Weights of a small GPT-style language model, trained from scratch on English Wikipedia.
Size: 13 layers, width 448, 7 heads of 64, MLP 896 tanh GELU, vocabulary 8945, 28.9M parameters.
Architecture: rotary positions, no biases in attention or MLP, untied embeddings, attention and MLP in parallel.
Training: a variant of SOAP for these matrices, 1062M tokens, 4052 steps.
Each number is 500 + 25 x the weight over the matrix's rms, rounded and kept within 0 to 999. Layers, rows and columns count from 0. Numbers have three digits each.

# layer 10 MLP down (transposed), 896x448, rms 0.0707, rows 476-525, columns 192-255
507505515535506495487479474521504510483504451505496486537513481496477484486505480450520471537478488488503486522479486484487484490513519486488485532494506471496488478488500500486524481487508492
509452446464519517485506483499506471521504486456517460508454458470524448493484457509442507492476420521485484466521480499480513516457523523490508481503484515442482479457523508464502529494500524
500489473463508477492480521486445440462516488475452516532508490519489499492501523463485496462489492506476490494485503506488491498491448506470471497530506475535496516510513468471483423497499497
483481510472481509523468504484481496464479473495503488466518473483456485505466526489478523512462517481489486495458479487476480457489479533488488501543512498513506504533497485459477490467476475
470501490484509531483482470444514466480498499457475489463476488505482467505516514459472474478479448526486499506487484465495503491479498496534500497468519495511481466495515468482484492489482481
514520523489467494501490511480498548497509461445472485489527486511509522459512489496509499454503476491489442455469525485523525462450501465484496506471520464485490505452497504477445505499464507
498442567505472501500490511486484510461490485493476488486506488530512515487498482497522478478465497507507499517493441481487472474506482466482487502448508505514503501457484495501487474491486487
473477493517492489503511520505477473437484518446500514476516490515489503505498464489532493490454501516524522469473481498466495518485472505516524484515476505463521483471463490485517459519506504
484494485494485491486465507514479512515515455490463453466521492517504528526537488458468474498466466472490468503504466500510496462494517527520554493554524454474503456470477502491512501479448453
492516485543478518506479469536494496442522482449525473537501479539501485476442508517496468518469517473474489506498503484458509514507469512475538494499541500508495485452454469483495474507494502
484485495505520480499479468521530502498477474468475512487454467488480447462447494497517496514512486487502518504484489518466505444499528455500481502523496523503509484472458526477503491486489518
445506496478525479524526437506485505497485480477485497470501486503505475422478480536500451479512466501501495481507441538525534447475481527508515515473473453512522454477519495482473491497483505
495479517518487469461499454531502511461476492473485479524486441465520510454495500515468498503461471515470512483493490473480473499479510492473511450491481465448471476490490458516537511500488528
506486488497488477473458478502490468477472482473481499494505514483550470512489515468524470468531498497522476504511499500489510496507498477517525480497496477533495477491512473470492494484495500
490481509539502516514507495488525505458492490481502527469508522446523484473476476516496446504483459525484531531471485479521490442493577506517453550506477516483479444494496501484496507444469487
451512491458444488501443514496511460527464502436477494507462495512481507476476464472517522471496492517480497473493473454449488486510500482467490444527485487464543465515540522433489463498485495
486552513503492521499450469501507504499434509472498508443484450444473504455472471456477486512486516520465539497491487502517517506481498511524490499484497525480520487494475493522502453503516499
475508456507494460516506493518472505481498454467492511472513493471511465489503475534488500509453501495488482472522464519479479494554528494509459521481495459455516526506498485480477523455486503
457519467448502488480466495490454469474440490523469552500445451490517478468515490482459505493497490521466525473532480499469512482535448479486449432463469493505523467467505516515491506514474510
472495521504508493503494491463494493458509514504481517519453478468493479454500465507487528489496491483522527516492511511472505541520529441489475537443543533504515463478541515497480478524515492
477507478511459516498487502537506502474447478467526500519500438462513499502478474469485500501485469507492476480470514506484509469493494464512451485547491508449446449517497486441449502493490551
464535471564468510506478471493496512509531472480470469506509512490478490474484485532475515534488487470509507488503519455488501523511474482556505539484509483527475444492483482512482458518541510
487460469518483484474513483570474453472492499522475495494496483469474518500427515478496473489447481471512480515523457497495519496490494476463528503500490499464478478504465515487476476473449446
477491525485480479500501492477492514470490474498476530492464511521506554499508479465479501477504481460490503483506485465497470468505499483510480504465544494484471472492471465520493493471531445
464485478539465505502498494509489466522495474486468478508455512484489509479462513527462458480517492520510470469464489474517485509514542490500489467488491465499471480487492487489497486485511487
558463464486504517479497496474472463498531462493489493491474481516502517477425507415483517452441467480487450504458489487520468531472493529495504496514503457491510483480518432456520503504484458
492486504503430481496479516451459494498514457459489478495518516489508471471490466507498481485478500491512500520522448472474488502517467504471499475497477531476504428479446507454522486520509475
484502500501436508488476469487501503500466523442512496519514494476485499506503489513487488484505474501527447513487493502477494499474473519520470489476498495487469513492493484492497507506497513
515475521458479487506501491534533485499456487502518498485491462464476486498465495498511542523514521450478474510453537486542464496548487497511488510488498468518507461449486506450501500508506457
510502480524516464474478496491519484475526489458458457493515463492482472488550477472530504477513475516477479498503505484473507482544479490467490523483475496504495468494506482480481467474480519
509427514523525503482442487485508482476502496479494544497504466500469482437438466458480517534506519483495485504469502496476494477534476494507486463512533562515481512467507543497503507431478488
511503477505483487506507491521476479506460465520473493506461484459512500481518510498476512496502471537483480493492521513470496486519499503539542481506497485522474494473541452443503530478484515
504455510511509492482530483505451507524541507508514480498496489470493495503489452497502517460480481492469514509494454497480489478463480504474481486499467472461490503492538517521545491502481491
491480502478497494517484525470495486510475521467526503504465526500472437494496473449494478444493481461506450479497520465537494491492456479486507500461489507507510472510499472468459500487456546
460447493452532510521519469527493486503503541471475467508501478468475527502446449504476541475506497504475502493491490478498518505493509433526477507514527508521529464506534497488520457504514497
487493483525491482492515487501452463485448455479511453503511501492437501472455506525505483487500461505493497510525507514510464525511489453512460492468449469519459504481482455489521485484460447
435519504484471452492485465470533484510495444486498491477488540541460466487491522476485526464492467504527480491457461492466466463515495480464513509495502499445497477514479510497496519458486499
506481493496476464502472478484491443484444482457511495450527463519495480463472498551543494448526431482533471497509485468475525513492496446490505558490441433501532488468469461512500504511482532
506479483460471482519486496505498486510471525478530478434467498496456487504502442502507509513438496472482497439508485486505549512498473491504504514475484505461472487545515492508502471483477484
508506461516480488454497501521501499450479504486465481515479494502499469469496499497471506458501478472505459546496471494483478466493498487470492480495493494501474478477503451468480479494461441
489476505535515480486488498475533513444455465454468494508491466508482504522481512474490491524509485479512531507454490525482488463505487480481507499502479481465470504522475498502498529477478496
477490479490497471498498485508492477495505514485497476485525518486494505474495474498511493500474507493511508514491476512490488485513491510480513492514486494498519501463481486491511500514476510
505508505488481468505462471444471491555487490517422520518470463510543483488499543550461475527502478485475479485509478484479514488495495464507483524478474475503480504499493517506480501533460473
547510439467485491504483525488513488472522500519486498490474414474476501415472526464514502501490458466471467501455527532537493537522473489499515518516527458465483508493488482509504490537510507
446553497501482487504463489495493482493492473470478457521477488488496480477484438513498466491462507471475523445480471461497532512518496442518465508503493469467485476507483499484449516465458483
497465517491468489483489466515489526537502498470512494478444513478536478521442489466456464477493476493481515457495469478487494532529485470515514501499500509474495478466501503460479537508489481
485505508495449495506492523518508479467527527477515441450502504531475473520462502504498504499489485490477457499480507505501503500499491474486479474482505455504486462518500474500482478512460485
488490476502475478497500487485474490501489516494485483479509477502446498530498473531477490474478490473477503516527497491458472485466511494454478484506461473484490484504500481499477469479527473
499489505488469479519513492485485451534515487500519491514477495478516509517458475458468504482469472456492524497491463480508510505471480509481529515487494495497466523479501452528497492503471490
451489455497488491464477502499498527503474499475451492491481489499500469520488534507477519454488503493506505458492445481478511519465485526478476456490509541489514494521478515516532475496495475
# layer 10 MLP up, 896x448, rms 0.0645, rows 477-526, columns 192-255
507480505439538493430522557477520493518476476496496470500501514484527490522477551487503492520500542508452494479490524456481485489497478576469474505474485522464456466487558474492505531488513493
510511508506504468528497513504477487463487508460541528524512483516516484529496477510544526523507472470501547518466521482525466474505481502462487508529487536557442518499479517549503541532523473
519475518490466491494485465542481509516490515492436479490463481487495502483431544479533490535471511497475534472533455496491467452475516513461476491551517483548508506525568455451526498497550477
508551498507534469495496510506512542520516524519494515498485472459502549483496489536514541502484556512497516498524550504501530528437525506468468519523477549505517489529494546523500514520476519
483521521501530467454522507509505461519485515525508506509523470507501482542495470516524528572473511531499520526525466507455513508518439513477547475506506541476529504479544476485506484465516483
524489535499497507512499550498464523433510520502484494512476501488480507525515529493517470476506489483514513498463516484529484484562484484495513508530513470464480509463513509504509434494451495
502484452501476473522499511541509466493471502493468509495502509493502495512526516507543531475510508446501477511503491508480494466533509484481511500517505495543509483496502503512534482525491484
499487549496526532473491519539460518488537505468490513504502505502522479571500502501505523513496507519514523523453484487453547487483526498533511508485507517497476502534455499464551475490531508
528564501539490516475500456494523490484528506509541507520478544530482497497479516547502483501499504482471473499495503533500542510495490505543473496544482514525509481523444489500462514498494447
534488514506515524479533497507546494496485512510483489485530536493497489492523463508499485467534513497521497481504485513535487517466443551475516508455569472486459524454485513511535502494495518
500460516541515459480517488517535503469510526465504469515514508491495484497495477528487506513494459469470504483518507536510539504532509550488519508508542513483521524493494480497438489464543517
481509520503482485495524524514515539552496561515492519472526494480466471503492494521526509516478499506477501479521539499507538456555495458466501500480501515495453484517486487499502491472495533
552542519461460506499482478500451499500535544553490514505547501494492482533519511472517473520518515532502467516477492518511497434455506474486504478496463540514476498497480539527465512496503552
514481469439518517523521511517496558462514486505492473489492458476497508533535501531533476502510528530488534493460543515561502459455511511500511515509490466493504504491450504482539500504517458
520503482527512533513500475536469524520477462513499486517473494487509540501518495475480506480562532544491492523513487536512480510498518449458510490509496504521469505516527486508472505523493536
471423551544517481515535471501505466503486523499511456493469508481551444511498503443522489508552513500474498489547510513523486504507464525502493515488463501504503495487448505562507410500500473
490547479455500469559491538453515514466510503500485483545536469486516512469490507547484489581501533506490508492514504497539515506512506494481506522504472540507442496493523495517460518487510491
488516501489518484531541490504504452487536492450509517496480498469529504512505513519461536507515514501510509512513541477507499491503526450518510476506504513508479525453514492503546544485507499
467519541508495469471508549484479523487456482512548498534513524509460528509526509503528464508510479508495504534496518496524502498531454509501531519485501548452508498460472522531530487540470491
501506528533480514506446472500514500495468471458469428547531537514500508498487532482522488532486458473500491477510465481504483486535477519511494480482494509505463495488488477502538518467530463
451483531499518446493485524537517482496546530470526514546522515492491495535491493499490539487484462520483486515479472476477552471487454512519504510524444502478492506469513512482481473537501503
479470496458500478511495526488528494485455501464494480529531510496507490523491522548481486518517522452518515501551522467515504471516516518508541549459450539496458509480490492512498475485499507
525469542517516480479476539472492506490490497492478472523543522482482452500504460497508497488526521475521508493494503516483488517474507468474475500507517490483484510502488545505525508526523489
522484528493516538520500507515500479473501485522497493505483508505482524524495539465518514450490499500513470488458462509478433482503456547489491486483466537502488477486491537501557505526531501
502492466493524480469491512539504501440484521498546476517512508511469523494459536486526463525513511513518482492459526500504493554470479571505498506553521489522511495569522496518518518510587555
477469498520495500459487460473518508498480503475518522487534503529448525467556518472477477496484526514545475489490506493501464445504509483492486474548503491481486520488492467469481531492545498
534525498490520494504505488514483463516524508530477511493483475489499533482500519475482503486517518518499496468508496562511480500491485501436515483540474483527456523505517510542502505494481511
449511468488467474468482526498506506518557517494476501510504488497474502478449497506492485508500487488512451462533509482524483483509536475512505496491462561528504495551485522469481464525506503
483478520567533466471523531528495506500512500462521515459526494500470498491480494460456502483439506471493476483484463468503462465524541473511514516497464533480537509469517539553469449483504542
525488528465538489479487488480498535482523467459509503481507486504492488500496486498509548521483536485544485487474548474478502451529462497467506498471503550499472519499493486507484521484481469
490463482516553523509514525478472521507530483558530483525503519471521552533538479538505482496523525492514507540495454531465476504489472489487547529450481453522500476523521494538462496478491501
490477515482504468521480523510518509483520459496520504509494503536490487474499517528541511530444499522459546534548518490517516528494472454503536514499514483502531490495510496505497533524550519
456522542517475526504513522538497457534504537500483494469519459501490468525561514498515500568524549490475525505494499481495487516489474458498485508556495482486507541497513496533502498496524524
517464460466582486496466530463491523501523503531499472494496519509513509537515477513469474531501469477503484498471480451506529479498477464533450506467522499516528493548502507479508464497520526
483526474494524492472506472503519478495498482497506518525487486480478494525485521498535498527477498542492496530520523474497494550534510521505493501512494534508529544510499519504477542523491465
504509501518493473470524498511495505485513548534494534509477516535518517503506495550513526492488515507502529485536545496472538509484468522500536517462514479506491530514506487476508502487463470
552499502459526527514527526547460538516484520514540503528529490533490522546489499491508493468491524444544494530511496496493490533511498497507477514525488509500531541510506492479457543511519503
522533480496508478490440474483481475477487466508495561476475544500492475522459466482496465497525550518507509531465484464473473531485521542508521473479481526483484503520478538541504517513461524
488455550469488486514502458492486491513524502476515504513503504489490500511506486499546523516491507466499487512510529486473464504505487510475518510499511479532509472504510505444475528483465521
537503517504497433491497528531484504497519513490488538525516511483503513500513450492505511494514484499505520514500531544475521475534550545479476485524519471467522515525538544510510468494487470
495485512525511504509477510493534483495469494479529506489471465518508505488494501489511512482498489496500516510512503524512469516479513482478497511497517494481476504522522477489497517446485461
497481524492479500490485500522454505485535536548483551538478460476492531507507452468484512500515487511491515480488464518491494475524487507499472514536527471468528476537481524543565524466485434
518491574516500505508523510479445459464515501476509524534469459516502505514501475417519532523548442514518500449482440503493523480461444494511480495500531520452449478475489491517490494534514508
487507514450530505500512495453507523487521450492473460513501508481482516539514495475480510461506494489525508477484487543479458494527490490484491488487514496466494510510491496500532463476522518
474529543553534511483503510454490498482435555503493499502512502496484517494478486492477502529494502464467494503515482531527509472474501488557496482513534477474485519504507512466502507481499477
511531476492532464531511487503530458528549506498511474489598524526492528491523491501483493520551510466498503536465509495518483517497458497480503489535480511506469505541494503521557498453505462
542482473487521466475503476504514495519453496473523461511537489470544523462510538457555500510557548542500496452504483525521516473542500478520514503495497484519463536493486519492548484544494523
530493539506464529508514485509515487557482477475511525496496483514509496499548506508478504511458494512480465479473535556465483490494510499539443521481505542500501478486473486526507518473459533
513511535508514500505454516518446513520512515528535496523500483496470498535514516499501495514506516474519486477483524478524520471492491451531480536504517485523517510451489504538544509465496495
532503474489506474521496495518532505502510511521513491513523490493520503486520557542485513488503484503479509518495512476507481524548504507473523552475503517470509513504477481475528477494516489